config = dict(
    n_layer=10,
    d_model=128,
    n_head=4,
    n_kv_head=4,
    head_dim=64,
    d_mlp=512,
    vocab_size=512,
    activation='gelu',
    norm='layernorm',
    norm_place='pre',
    norm_eps=1e-06,
    positions='rope',
    rope_base=10000.0,
    rope_fraction=0.25,
    qk_norm=False,
    attn_scale=0.125,
    bias='all',
    tie_embeddings=False,
    parallel_block=True,
    init='normal',
    init_std_qkv=0.0391,
    init_std_o=0.0277,
    init_std_up=0.0391,
    init_std_down=0.0,
    optimizer='soap_variant',
    lr=0.00738,
    beta1=0.95,
    beta2=0.95,
    weight_decay=0.034,
    lr_head=0.00562,
    grad_clip=0.5,
    warmup_steps=200,
    schedule='wsd',
    decay_fraction=0.646,
    decay_shape='linear',
    final_lr_fraction=0.0,
    batch_tokens=16384,
    seq_len=512,
    doc_mask=True,
    z_loss=1e-05,
    train_tokens=100300000,
    steps=6122,
    dataset='wikipedia_en',
)
Each number is 500 + 50 x the weight over its row's rms, rounded and kept within 0 to 999. Layers, rows and columns count from 0. Numbers have three digits each. The size before them is the row's rms in percent of the matrix's.

# o: layer 3 attention output (transposed), 256x128, rms 0.207, rows 147-191, columns 64-127
# v: layer 3 attention value, 256x128, rms 0.226, rows 148-191, columns 64-127
# q: layer 3 attention query, 256x128, rms 0.257, rows 192-247, columns 64-127
# k: layer 3 attention key, 256x128, rms 0.251, rows 192-246, columns 64-127
o147 094:493459485471553460475404437473517473533488555573511428508502444455503521562527527450533515522492411548608497498487475439475442496501441445483422445563590518477439510501475424498566467404500452
v148 095:497414510448572474469492493519449465468494502454591533627445464502492561512531520475483507533429464477581421589563491605547563439478588448531411479555497495459560528451531495514516508488509531
o148 088:468405477517536535578411509556476458457492630493530452427571409550527501512536484513451500537510517484382526501563520434375525490563465519502531570389528503458457503639450498426479474547416465
v149 089:495378457533526471403533521444508537526451527586513520447429416453430463447511469592496478534544450467471504461441561574465500555534481489558530618411502504531520503484473494495518500431526486
o149 094:427554531369511512571478421500497450529551547520403432564461522520497439496460463551379496470527474443585534529537460408432538534455506472454501490533522524489493513588487435524500471523388509
v150 109:446463492516521412465452400471551461509451500506558497550465519465538576551495488499493543442469455531420430546546496496514517461561456482570456644426483445427442406476455471502528519443512562
o150 101:579508472506540588522468472465489453490482399602508466553455519568400451561513556454496503529523476488496489564520537499501480516519469470531436527459468556456437541449541516475395507510510450
v151 094:492520483490556484466576532541533526576545559535570508581491485515512490444466451455471527523526465487518463547520578450491479430439465535504579478530511517538566398523575423606488481473475469
o151 086:440541567484551515499498620457572519638474503474441562531503513430544445550517505510460452510473442527534442557482538477512476450538523523583468539507467500463548437529545455392518545601599485
v152 101:456474513554517498422465534520524476415463435413441478577611473396531471484481463549510426434472562494446496501480623525535494493483467441454543521457565488561523630512470416534460470499545508
o152 099:617582489431576461448494469461474396493491473500576433423494424457508469647487471445527525543442468560556369531517386446536480599458554479563486541463538483605505527507565482455589572507499531
v153 098:568506473547544481607570492473564567391536529443531460531541503494515502576486486569414485417572497530506568472496554499445500523357475419512505506495422515524429430470524508484498495489419496
o153 092:442550515504467484489404417517464480508467489481547530593549506494508459491595533492521507527507539498474428556492476545400460490527467507462553481484503414595533502438531461441429382470587450
v154 088:523567401512539576509602508424546507564553426436518523512435514500494515361468492644550481441491470502564501545548449463534481507449524467563553440457406468500517453531598399479479428503498595
o154 073:541541561527489494435517545549490421500462544486466540590610475528475457491620559491464577496423487542522420511439524507524477451497509578508450457533428486546459469467481504400435472503534435
v155 107:488565453502488461506484431466509524469521477534478491555509545634582495463549460454406455489485512570518634495501503438514459474539502549475451511531463443442511430493560452442534576451574445
o155 099:585494453470455526532413489505481531571418474506517482420499507494528509523491526569586567526507528434362481530619585511438552506486427492522440563517473496658467587442476518526492457566397452
v156 099:469519469515461558513498511513501550487490546545460511424585488541542444520393444489453595467523474503485502426560523487544473507568558577535515537482531424546503515503509526567493526593612538
o156 096:484589406563453391509458475507469458556557427510430581546526526526480548456489432525518518493501499479560520447523467446490531505455572433495450413580417481564546508445540515550552408467575631
v157 095:523533554496601580539504469573451574543501520538543488550447576389543441526484476510574465494434440491540512492552449524485559508494480509448496603497526495608383587550460536507520468533566497
o157 093:440559460528431481527495432456547533468495600440516606515433492506499481455532465490570465539487580528499507510513525530593491559526547522488422402446390496458503530493453503529636407483478489
v158 104:464453489492574568565452524467587564575486580498461513477490464435569495496511574461597443449524490547532550518425609539614490349556505512486463531434447569502405513474434473567522525514495543
o158 102:480535527391443563381602513430528536550505494517436529463489459494539448473535500432421538494499481411642494526504460586521548607526463464469584554499470549474552573475513531492512418472568588
v159 108:491555463512608533611568493430507522492480529451484473447546507522548503441442449563506405413505559490469473531481547444464433538608532553567530518547492462453452495514475464550520501514519538
o159 098:487484490513366507520500603460494544554511579446477592433539457389484475449489565526517467530541408502592537513438514552536541494517505435533458515473503469501450447482490468483534611475527491
v160 110:583474513480535471466473446530459452463490448467435479563463467470504581440524543591585515535495540487549549455529528452530547574463530595628501533390519539497580446505484557448491509481492494
o160 101:510488530489534453490464502523501537517500459596526458561508582427459477525467499452367511516576598457488466528500413382517537507374467479380480484539437415438494469558499475528432453446461520
v161 106:487581580436413506522474433508490552493465519478470487462482618552536611490523443430462538499471530483474504426485551462541419399527486551467547502488548498460504565552525572545489582521417566
o161 101:551484455576458542454548504409564467586452536430569467413495440396527414430460547555549492522510460559556507425456528496506443534440496411517452525610440489492518444402466493523428433466569484
v162 103:478535525521401529477537520477493496519496464555433486411532483484468497535477505431463509466483473360477459534469527539562409563437533476548546519530504447502495417480524568406445512632525428
o162 102:604519493589521362504428565418467468516508510484504522659497538499485510423508456430559435523502557503501422445546482504541468481429555577469557483485526503485506545483513531578518463499492443
v163 094:418568415499572573530623555524524422504568536442539534559489496507468582555434449528368509577464484416522563505516427513499442584551516490379493513452509549492492524563559449378506568549441536
o163 089:522490513512545479440489543563645422536499502399493414477516416531534451435494405514500599502462512502565540493470443558407473402517532550588501555510462504514496479476470532505398486451482476
v164 102:472457473528589526559442571502473517591445507624533435553526484475531605541505568541445486494462449548437539505478493429540489531428499448465627522568483480526553544468494437479539559582427502
o164 097:413523621449556417449488494504567465452516519500506460512391481548499510508568433463508531452470500505475403484586538540644516368483458407553522540472614502526506517487488537492484407479547449
v165 108:548502469520476481486517580465429450565432488538545527406585527498484501523507430549531485460471506559473504493472506515359559563567495455557467471474510494512522497509565539482468543505540445
o165 099:579450586523481541471448501525505506504490532490508574596456520541509564539444553502412505566460594394496475464537519493496545453468546590452482500479533424517446517454388366545496537535461542
v166 091:488527487563546428575594444505422546483636451426470557524509516545550522492496523406444442570407509538539483573521485546473482547514460441520546541551486543485526454521458514503431470498517437
o166 088:537443531513431472507515558401609451507447606454467408479491480477479397460527514574508436430602463517510457601500436500483488508500521503408491544470475551494476503598499460452463505538436429
v167 104:420472622472478482500431464479438455506534509545497525509468508506509474545558516451528467450429418541506523425569585505507432531511463528558440471467560552499609540528560503465512561512518511
o167 097:479470404565558541480482403381490486552458510491505519454397583578573501550471509487535490451506463477518449500523484459545537554362538528495427535525407440537469498419433556454509534530542568
v168 100:538436497529470399537540492526414506625483473496462550476445562513487524523544445552510424471506486534494430496441467529499455493492427533451458504510458531586518441501536439503481481494514492
o168 090:490500503459505587469538430484420464441509436549454541599495550544542435555555510530489617488433467462580530462504511467465435520530486559467584542568511501512513510593487546503424573503432455
v169 098:434537606540550539507513543459418528505536440487500386465497432551487465525513521612549441460550467561538461582456486410539455490543477418467498467522590459400461470471603578506407565576535456
o169 100:524518543498498403459559565484529464585434486577466541541520481555491540578427484436522561567495493430531534464455448434544541496542522518466510526580516508642450485517530486571545522503525424
v170 087:577526485490462450556484542514536415551524439545560505450529490476419365445507423504590557459480485465472433480539481494400524572443435478505558421482508500429446483546521518513407442514589482
o170 080:554496483545469521594546519498528439491528468594509480530499458512444535570539508631466487460488567587473485543468494500533428419467572589456517424488552457536459477578484468489573536508524496
v171 087:510541567535502487423423459532447494430469560428569475513474512415463451428463445421409478550597534495424492506543488504543589548397449419522502519544545448517515398580494509459493556449508542
o171 082:601476434498519470566521540554448554573402524591544446408619531446528485570452490504566499547554520449453527584496462551507505549563504575485474502517476490474463486438520532430538610517463527
v172 095:563480538524464550471445452547536405506503459521540395520562501529459528525498548536498467455483556424563487461474514485503492440405521495524487449516441522652420516511481522480459462447450554
o172 092:475495508508605447432450467548567523525377536509541527463546489489547492502555509456428500448498519506440519503497388450503410526512550455452480522552573465418503585513503489439508492581400516
v173 104:479544448436481410440491484506486463573500496546458565483601484531481473496488609428513539565505520601533569496490441495547374570529505501485570456469521481536493502564492378437416515577501484
o173 095:531422536563567468502396552516441518420518473519367439554451506594462506470548456485450513471466593569538473585517547568470480430526506491412465510535520532558556469492379558555471468508583497
v174 093:513463501447453440469535500540492591432463593489560410500521473449502419463578587450462555528502579584500541494451514443510477482413482487510448496389489490563500522463517545513495468491538467
o174 085:479514616489477530540464468555524486548524530584459522446544433511564521456504506480490392484462506542438452526476380444488548491447447401464392412535558491501526530463500499504501470512528549
v175 094:543447421499471473504533513459523422465418490437393516565510468526548502451548516582439444534442521525450534526477383513517442441573493549510462512462482491500440477550441526552472407514560471
o175 094:483487521521467455372471452591541479455514468536495582475526449457449532552615516514478462546521476522489540466540506499465600541556497461474458500470487546463535551578479540530475582514476438
v176 101:508501450437522485412500469427546398578530490446491521515508396441545550504437497591506570435394522374447508560457500518528469489433485494477481565483533505496556514560460535524582572482568620
o176 093:554498516542462449533486540499416374474521513472626570515526463456513596445466513472539492580464469476492536455507340473485509475514602436497465507451482545461405517578505558465459467474518522
v177 096:486469482540538438469478416480466525512395470594487541572573480531473549544461469471456492541433504547448496533493456522533399518449533564510565548465506510566543493485448505486587488543425519
o177 093:523562443480535454473430519454450561519589399527549524537441582558548477490492526434557559567529558574519427480519480469499501398555481500519428468500554518511512508496564478515437520481433492
v178 104:476404526502490588462470505549471471455487481616475475480530482486542453513466552547549523432439560435453503384483614512524532580577547490454502547529494404490492518573493521459487528430455526
o178 090:608566467484555485488515371545510533568474472522529535557470441513518535451520465464426487452538491520490479461457478496431578519391579482417449527602452562536437460491465528528529509577471579
v179 094:537545492479471533606422533476392550484435588587506591536496609488466513457513513510413506505430563457538491439540493497573526478468417539465490472476461527520417472506502521419444424558499494
o179 088:486485449504420472477620397514567462533519498527443475467519484568519537610540446477553551367518552441455510525520423524472479510562376510458567461529460477471533501391496503484532521466469557
v180 098:439578441432475429499502483454558515467562450533572549502500428493566500585488408514403454488532574483575524589521467503457563440519506472454564493415511492486533451420495449519526438428561510
o180 085:492516498483501512525544553560494494541411444493475473421538452579506496509514609536600490554464560527468466492535481515430512397559506517490449508479522561563489547547511450519581471518505456
v181 092:474488510535456470440538539444432416497487499488532428552475428542500551558480394511511587530499446563524453542533587541371623576533481503544492568528497530507534456448447484478446549488451463
o181 090:490566483519533482471540522549587427497606501442409493633565569494429529542406412533440468468561481502508557550527523381500478502411538475510424569499522460453561589486540473527499368473517569
v182 104:472557469552521632515606515374482526511533413461506623515505450537498527429528482461466510502524532540453443490570500532505442488470463461420546449511361499410529498541555406479516516525534582
o182 093:495519462455520446471507528512484400492564511475610489464601514555467509451507512488540503442487374426502400562544560484483470498579489547495524462568463633533493489462525534496468549469558570
v183 095:488465539563528496400568501473518549432385527435488412466521559561528495517413610630439524536468504481541512545561556558489464557564532474516519554543481424494501597588468428548532529523496459
o183 091:509485454450448391575425471533465533458431504440537494443475474540514489487481496503522537516501414509440494480505483493458556451498531428511505469514491540497578469548529394522509557524563513
v184 103:511544524462543480421529594568509481532601474511515512509533578440441515526545519552540439541507524430482505496432447524533510514496540427466563549610567439538548585535623514561435481547539457
o184 094:418451481487526467549524483504503460533431528439426507509480426540430414542568458473497442496427395447628458439487451429417559481557492567622448486544564478591496509473468479484546511483621493
v185 105:438543413531476534509506478494508489504600574499435550510596457582439350489449524432465574544493454478534581436523560503472480505502544495513597571567446477551457541461419492487517429532548442
o185 094:486539537498428439568447524527513502518486476399488485594462561505506626496499370545525512444551567538451455560467529556466493517539475516447441458489511558498523507496590491432639378517503584
v186 096:498462486556509566531463595499633504515510480541507490550578396566501493520462413498577534442541417560476499531489448535528577478570517598464542459491512491515539462513494500553477540535601474
o186 091:516602494539495507397549525473490517447467445513457546613477482462418528458507490551393511512513494509552489488526524459515560398483580478497503462401402509542514485587584511473516436550434475
v187 092:485597531533575448529448517479512522635457555472500481500488483585478490431581526393506464505569443529575465573546423430506473529487471483591462529531530484575478404508499518447504512530409481
o187 081:547500411466497495463512517417441544475547553566419463608447507488573488586475497583585488562541557497493499523514501500461482432518473555474489519503557471493587478461538574409494560428517484
v188 096:508390569498516524494461509620465522485530543505460489454522389514525484459404581568567419522459496459504441618556534559495511574529449451496451457487562421467522588555455476484423488440476488
o188 092:434504581445440443496519483405437510443384523498525550431566461584460458580528487414420552438456550571434514522553436512458526422495529458444435453532527456523441439588447533509483535570481503
v189 097:588473490529555421492586498451529515466520460491500519556472470587471470491519491481568498472518519517574495589535418524481351509517568486506504477504435326543449482513411510533483469482463506
o189 098:610494511423469448546433460589440556469564441507427532468485422475456497507512528531386483535469526426567484519436467435434525364489473541573536476496530511497515438564546543448427520556492526
v190 098:578428578529454439478581499453418564469485610511540478577453484514436374528478535569461508475511449545445558488522480458536465487539487511499512471551402597472520493426479509569500459470495517
o190 094:530555483560440447497380423534464525470466523501496637470533543422583618484449435531494477475505526478498511581441433477535538486513451486402413543490423453452471530524470442461513410526453458
v191 096:519444504465588471554446567534466457535506531564585487531448456439440522545472488547495437490580515564538410488571562479461599492439512454511475457525506496503467540437493548486546515507496461
o191 092:523447505486517502460498465615554482487462548477451414511524450521536521505487503484411469572492548566527525496505562517601456476488500457529584527470566462405475478559452500507540494619573408
q192 088:574555485452497469590439547495585478484492452491480614483447478627488510460520499434541502521455496487523555558504420413509497529566588451580439449442503613431518512547511502480444526568535557
k192 088:500415447361479551461464370596539388460533510583484507497586473558450489478538563445507515456555431439644505503532470439494478599425465525434526431476497576486465454458536432508475524450471547
q193 093:432454499410528572530516503454497496496492546528521546499521479524450482499460495458455533505499399555466522541452536568477502525515526498600472517542519586500524474526423462533436476552461455
k193 111:562585425553567515527495501448471481544389521510460524605521541462633525489488427550497534563522469495487505491528540486592521492514560505545494475484463533498523512488607545470515418533577507
q194 106:601444518535504554560466465538553541556425520519504500445444424570542446450525533493515584505484500455447440516506562471565506542509514459416412496452423401531468573532492523579455619507555421
k194 107:540527491538482475555396485428476512524477538519440505488582511492471550534539468508441503557458488569515553439544539510552557492537501528547568555452529485554598471530578516452477568484577564
q195 107:469563478565490564529532448492519509568534570575438459505407461452502509526418443498460579566481528438496546477429533425459570483489462516524462455465463512515395561517479450535506560497440459
k195 099:426547485478510451575443531459438495477479424466515429529521609476434469436445481552478403486511439560538440535546470465432534591474486527541466500411556481524492406534583458536552523478604505
q196 099:498504420399467593456449457503424445441456470497431519514489487504530609421489567503534538528483530519504553579482535448422489511546487533527521516520466543394466488465486501472480459493434508
k196 106:499589481531469452611495423471498537432471502547493529483555503563479493468485517464541530475571384514408590555426447418556544426517486513520401528417447455460533495526478492447495528480546478
q197 104:538536420572487630422441495467562518483523473493478512488477497559505514457456574612548552481557413487584513640530616447569475534528512493430489521465386601519524543525448496525584603444508540
k197 121:475527446524524488410454603542484517557513476498470509522436588523530484550480464518535469491492616483498477476473522539533439509578404521416473539614503516518518410542479492544429580454505578
q198 088:539555497424502537485594523428480482480470577546428454459423522560437574432503456512479484426517482511492517400504586520511587531462469560473438570539456465565469502423548570454474540510447494
k198 086:508617528471604495492530550517442508476474513493494544463481448536514473412430469422439440384468543497469499460508550472525476626472530525545570503502436451501440515524606488459565519450471537
q199 088:456506508514567576454448498557432505427539406524454501526441469614487505520432574505505598459486519461511508466454465407510450442477494544610408511597513516428511533406595476580501508482541467
k199 094:422520494474470560436431411496549487457468456493496487490476543590561448483457524493480565415505541414534472515420591493428558401506433491488513444520502485464617503453538493508506540470479483
q200 081:422558463532513539448466419559442471493551535455527539483491540439493528484489496576527411508452491524605524560526424556468383476479525482540490392600546504447441494572461475617451370467441451
k200 086:470519479596551530488565505543484527564458516460501496427534456563500463511536491583552321599388582481525459545479558520536528444492407488530439539553497439501616536484513496548507615601516559
q201 101:452490454501462519466533542451512476420559505471451507537454499460462468555492458474461585489504573518581591531491367534432494521515488527523597524612543585436521431466508509436503440475418524
k201 077:592477471499489614428542456598438560534471450534607398451459531478571469411478513449516470497493515447499606525599563450536513511509495446442510551520507376479497525560481448503494545499567545
q202 100:469480655387519510516565499505531439480475580422561488478536517531506560380488418491457509454465472478474498442507485596528499569431511559477497497517505491524478469434464452525440537502486523
k202 105:518555402586437545508524441523506483584492582490506500333518471457573469437475547510458459487557484520520589477515548454560404478467534516491553447492472535542518624487526512507560458490472496
q203 109:508573493483484464575565503533528540572545514555442512466480516553543394527523506461491504519436569512497497453432439520496466365552467511444574544475492476525575438542560615495469543533532490
k203 135:482431476666463437570508511361501508541544506523516451531513571447507560590537555506560464473495658499467434409544496419465451423587510486529489540559521395497547585461467484486435471507492487
q204 118:502555461478440513541423482511549513599511507556375555422461464467560435537523473491494583535418578468530532382443510510492463468510431461486554430530500483538499463486455543568569552475418532
k204 117:468561467572485441556486490477449518512522569560532564561525471498514465610546584499548528552499470505471540534449519462486485591449518439469491387530564472560491425439479508632592592471563419
q205 116:475443478491506535508524567513454429488532510429468456515506453470501551475629578462542371521470524559435539528519465492398472434405453504587525563554653473390545451369462463446516448474549458
k205 125:448514459668564479518462507457477530428506525507410566511470514474546541627530553428466512490512472534516519539451502453446536468413463537550490440380632442545517465410543558512559530592524431
q206 097:419479463470547555564447553442540558594514414569524456475480486487516472374502472515549474434531423386468511593509485550523548439501552511507452594461506494548469562558541511475494543541576464
k206 092:579482521534454583398550585405532493422503395495570503516505468502566410479559412473460461455500534408566377556501456488509493459562424476507506594512540468500523538490436514512480517539574472
q207 099:590512470394452472470534502476510490439556547536487527532449482559601625456546540431483478490511534504407516385462524479417519545498477486520525476501488478536433581510461450523400590528455491
k207 103:558513503477440476506545415541456487532398489456361465465542445598518564461434428437544556488397588520534546411497551523496552512518461584547541528544450481544522454548536492513523570523555531
q208 082:526570394522528479529361552509533468452468507499506501557523482539514494537508515511554441519535483475544374394410470436512396576446522459594551352513560532380506468435550461525518396479497438
k208 081:455566469488512480549469450550510473500495536534533474563447447514512515564519511485545557543454540554517433507385536497493526554572475527476513458545456546476539501531574483564457390500445525
q209 088:547442462507587492439477484472456455467512477598588540453493444599486468455613507422489567549529553512479406553614521495476473534431520495483464544577559594453395563562486510581527500546498468
k209 089:460478503527445446449413450444479512419504477482434435447516551602524450542584436418506478560516538500660566531513518533484484472439536524477477574470517543460486439535460584547433414516534489
q210 093:464393576544376388573572538571445500529562479498491448431535507488522644550444564413535572487515489523522497494521543546541500530541589472528495502526519462475519489422500563429475426423404506
k210 086:515469642469504455502465440448478480523545523507473500496490468450493594500539537446505578478504423535515612540391457489510445447505525501444472431528475431466399456505576518398548543474459501
q211 099:435516472503509569544442476542525517544478530475488534500452522446482490494515488494550542486531554594448495361467535514429558563509575530383448538526454481475553485394468471526540508430497517
k211 099:516620499418602554556425488503531540538553513469450485525548532429467401525468421532464537446429452506515522489430429513452434560480511582495516563450456488478523422564493472523571503505490539
q212 097:553433550466431483418567399604522493529481548538468592480576496474535446542489507454513429484521466514590571530504534481467485495492374541466477470420443433492473555520481447448600587514499530
k212 086:482474461470475579435528441504540385575422527530529509452532445470445497520517586425517555538542477523491549522545510474509471515520444523432510570524543485495478558452444457521583518519581493
q213 088:509532538542480534522440525500444469541522487552473466506544517535339421664529460443537479460444532465500466473514553434414544478465537491535475418546484385489509424522462563521488532510537504
k213 084:483411523443481517521535490532491475496584615524578528493499448557333443636552554513544527475532490480532456501498489477423464594525467504545482488481542493506435525435478566545422503436480494
q214 091:535599487526540530470580562467420449578624489430532551455466478427491517426499536528488474512513455478502473500595480521421464461449501522471543520456473467465507471424410424523593532555546495
k214 089:402507452436431456464544532415516539544560494501538575533504582451500470515467506516456493425565527593542431431587536538494541411480534538420492510472490465457483487403371527519571498524450475
q215 107:457454533571469461407492510548542497483559510561481521394575462572469526507556481566444558528490502498498457474466465507593546527518491559522531504576501476486488527427477503522486341582391533
k215 095:452549448474410445482451458489539443619498525529465561378496496505483484466594593560406637538499524519481455447476489401583442509474478499577421433488491528504433539494520540470456463538491451
q216 090:475447568584467523531580489499460405575512456408474463466512521554586492449464507474588503511466460514535502415534518509499508492613467435528506559441402510635469536479433425452529549503484433
k216 084:471502526469572553369520492532477406486545555429528472517473515483463554502494546494547534465482519568571541470515462546603476413550490501520489495449483499494428561425479534539512551490486432
q217 097:406452428473493572440508460586471473487475479453468555526509438478495522496467600424483513469518409518493662569413491502450543598546551458546501508461502480533512534449494477423514537548487492
k217 097:518485474456534546409440454527527462508472428469443471519496403470512500462465452429538566475462524444458528483416488442431433477579525428557458508522465455488524521482486437475473589534462491
q218 092:515576492480540449541483496430467392496615444519551499534508541497469533498555560482483561486532445474448502449447375538516490556474631442447508540423448551494442481459502489516600507448583514
k218 083:545546502493599567504497518495529528454527573508518465518464557431509459449580499460455531505454519538578433469449468458437458408529515502429450518580368481477490447519389487477492517521499592
q219 092:563492478441526491487486491455475504485504513454416500520584501503496430576549457526571619511572634504491512529507526462390483390521520514475446517495462520489511448481518491486491535489552586
k219 091:456500518398507565574510502477637512459558522532466518478589501507502466491577508510624527484531479425491511542427498444448493473492607564400530478389460477524507479510501500521559524464493555
q220 091:535500481591432425458551477394564496455476542449466425550545464550457508495466564535522524500557565540477418505573530413500493502446505417428450481494505435513538629506502532476553488463412485
k220 095:489480505498464484519516460596506467471582474479436409517445555586493535495444442425464537484523554568526512509565495469481453493436493514428492468460582485400462517502504541526535405479432537
q221 096:540485474571492520496527508562444534556492470508517540433576491585534501561596510437522464470526502553494498543480404574408525591528530575409449533539598494484502471504463432465597548472447635
k221 099:558527429524529623421529467409521536542514462657503464498504499502584462567507532529528544579486430497478588473500465496495556507477510522473532605345560470484524482451532497504522534516473537
q222 088:456464613457544462476472525525561472446572558509436510431621529561365465534493553549512441515405475579511553443477471485466463502548470507567544491482588558533499415469450472472447439477497603
k222 091:482529571535502495494536441485567543500437554460509480491517419487485515463392549518441531516420486522460531487473493443516412426541521428647476516499536535583526516515572556457410516523456450
q223 103:486494454510570437500503553362589472442478605445446655466413432510531494510511432483555508554500572488489500487563555605454442506413566493470522505481463473552475442530559465486544457491436505
k223 096:524417502518523397563483532471419511537512508497486642430516506480506548529528498418592488436509519586441522584485541527484442538460497502462500580465562542539521422493586452415551445550512547
q224 094:516499527499475533479430554433485433517543510452493581440439621432488394570521603456555544556523543557463606537538453492501434522476533599481587523533456497410534511487527570479619619471445427
k224 097:521454501523507541567432547551474473604566493455508494455532601490448390419531531451572411524521509471451552537567505578530497472479491485474510541381549470499485529474535497486521497477527421
q225 094:541437480475460550476511599532519539505521500582499543522532452376496487443490411458480536523587524536438565454518558426527450508564493439478471517543602518427515534458483545413534432520536580
k225 088:585555443467423436449494513404586533393519401501483499516501496369589455560530479580416543536560478507512580436378539490499437473468504466466574503481516479481509455461501517541457525603500527
q226 092:518498564472503499460602498464420474481474566421490505542556387492454458590526470486499461510505482466474509464481480521467513428565529394476546529500474497490489528590474502444523484544511479
k226 092:479444452442458466453478522398487535524382517474427498487444518541360625510545443438518430502528586478498551402496487508503521442509593460500543506524488409564478480519426512535462489598523540
q227 096:493584544544549435471544493517591534418480621522525473487485568493468649526569496576423602499566564463542516451490501390489533421438465500549562435513492451491529525507559516483473403469482491
k227 097:486566539552504367541438475537566520511454491536451629488574557500445573432511467479497525582486448539518511443532425438501488542498490555551583408436460539408528477532569475420508522440472445
q228 095:601568450516513472462433466567516479498537505509505434488537495483501482540459550392432381466524489472485531496479419358485521465400549553512540468547448595435594549540496510557516463514489586
k228 090:531482425571478451554463510482559462531533543436564485534537542467497431539555581441497476524539574584413501427458516435494561508443466440488526387543378463488667486490485565468518486532480474
q229 094:468491522467537565453490485550522476426495473491509605461467509519512491552544498590469520546421448536511524451497556524551460467518402496514423509407526543530548399572413425493470540607481485
k229 092:439458372411475550447581529539458459547434507528520658454524497532512594488480565550563467469482451484530511475520596577534478479510431483546451536544503580527563379447526445593545470505495487
q230 092:591499453500495523474507472447472507431528464515454529465469463443492590531533502436550484475483560523522534594525518525502527467438520560487385474477614545579508515536451477545476581498471511
k230 097:502398553490560496533466472471476478455474506420537537519566463482575456494573534453519540505424477545473469528503503498440470583519498504429461433508554471419530455470466399458542549529440543
q231 094:518544533596585587545477431671520524574529476534478544563457494574484471576549547493459557418483529524479428422505548532518440455450521553505501500527569421476490568570483431567535543525471539
k231 087:471517540624529509405420510527490551488495561540494444481529533551445492509548584563514528506501498537506522521433531533436586546474462520524519579565525479497584523457423514553528414453471549
q232 091:474517525536458512442538542467500523515536458564461485477401494530560493553416452536514609568519549505608628502494455441555479483531404614543645545404507417488583500495430494407523482457534489
k232 091:431465527461502414525527464449481405543441486553554464394439523421528532417513503533538488460560589516457576428518510542504482545533423512513511454467518545500463512534500453520452556448594440
q233 093:507492545563432551558495422469542512501506455454553443534551514409459571420483462529605446510490547513453502533467484553376423510538518518424524484509571476474451527504535508492501454497455472
k233 087:522429583490527441517530437398591569458462494525516460586495528510445533635551488533438479519497413503565559537493454496455442501475534537483547533414549480499394500578522411510468492536494450
q234 087:535490468416554490483429467567456471507479402517525389527503501530363479465500503479459469518450439428449479570517521486494501533536574491524490446429538509439489449513588531539540639377491453
k234 087:564520500572503586472496506497429555447507492422561484508419428587492397576442530441551516519536421510442519525454534548442524431568450442526449482524499460485474573486521558513491504419493496
q235 101:524371427444506561489487591561423483442505518517461476418470405526552469422524496441444455504498678470540448502484560494465456498509502516428499530472521463467485543482505475554509559534544448
k235 098:550486439447499539520504546535511508420484447441444482483509482526525390568463535476565550520493529500511424551486558565554541470550572507537544540425486583522551422382495551543497556485574475
q236 086:359496488414484467464515461443507484516494464500479432478446555486385561532578614601511510552479463563589552567569501447481532502504438424530454542562489488459595573514507564430537462491518495
k236 093:448492589507421560517468398458494495484540462486465513449449491523464617389595417459465450523517537444521490521511504464531443531536555509487478512469559495463496671484505585501530481450529436
q237 097:435492547531499543491585602585593497523503529554567483505568439417570426395529455487429542442411477584583467530571511373499417536504452462468557460490517512578518568588385556439516464489568540
k237 091:502551421508496456521488593599661521444529479440533574538472518443460537455567512544504474494523530565462476433484496418569506487474437496532487498518541489560545547570518502545531447495588572
q238 099:525422517438457546573438322431485518514476471481465570543500525624505540468566507511486542475549459502497491481464565514457453547510478506483547521481536417561414555620552500417474552422417443
k238 094:552428543458546508434487393534535550465442514567471590438455486556449451346504427439546477435479363523514528614523460467531439516535559561557504563513528532501429486516476490435485473514559588
q239 084:595582537494514437522481484547473489485553575440418494528540498474471442408474511496509528566473552510485496500474397498399447555514445552454629568437499486521502489475489457465529561478518391
k239 085:532493454470499431549486489504503516574594518466497507460498514523495436529572531444481463504496445584467521573511379528443439509560419516475574542486462476493481519465525482446546557427413428
q240 090:537441426473416506560514473459511514499517542526544532470552492565550397481534601465594453443582459499479488490589468447423445496469566493500531525440446486588447547496452401558466564576546446
k240 097:577463467436490480512495474601566519465575511527467471485632519529459512546519533437536482478499549617460368479536436542500487439533424592516588598548535501471439475474539506544493485574510489
q241 097:590466523421604566511511538519569483560552524432508437439515497560508526508478446548495574552539415491490449565507526506529503503501615486466438543535468619434542611572546504490544476476486574
k241 091:512537535466486538442434532513504532546444456443523531469447552532576415473598520471512475561526415493510465518463567489613500427504562485447541498479424432380536586577509513442443519454591534
q242 100:511558454429512479531497535386509530374472472466517517565608470541492567505494523465411476546459446468565427548456465460457540450418429496447409501506471589529439542556526444423525502458502514
k242 100:545516521507416518530464485517442517494491469578591601590538488537555535471523479366439506517496537558512441536498421506465554510490473514486463374496572495476513449512541464469421405457537524
q243 100:483526510541458642551525484525375550486535520497504447500447496513539552491559474487478504546515435475591570443543506614564573480591506475461549551482493486511501543384577436476479490481580533
k243 093:595539527592459501385466501450433547526563531576480359492507488372546511491489533534544528437432507422496406460603563492505517474530497456567530525523495480517527548499491493490457491467563492
q244 110:475512490488506489484509550485497397519554483485493527445533511546614472465555549567529364529549466545472499576536444488552414540428531468477564616514522490512547591522513571466584501523576523
k244 105:476494464525527504524471481430519503541533400501515525523401509562497582480526547625521477546446499549457431425493504511619529504443513434470549565509425459498458509481470547578421545495479430
q245 075:451523484455459409491454483473557401470520494463456485476422514530478456535510431415503523464433454491516544509368492532571499598425531562439474518446524474487545551450523534474534558427548509
k245 081:554543533490534513457454553532471428531447545462486523519478401533526409371523538430528575529381510562542476585490553550375481490579523521497499517462483495474446515535550556535472523453544492
q246 099:526428583511535474441596433519560540441422522472565613545525434496475454389536402445548499478532498587437511527538523484464474519507481420454426569520507427545544541486594431497499442375602551
k246 097:564506467453568432451597493444535494445495550500463470428506554495483525536471478562519527540515445452581505483503554446403495498451467440454479529414519520549470508483539466550644512484615578
q247 095:628532529497588528465470466486494501494487471562530460441419530493516467486482514579406483453455467506491461541536551498537572437496496524461499559544436462416508550485529429470470506530564527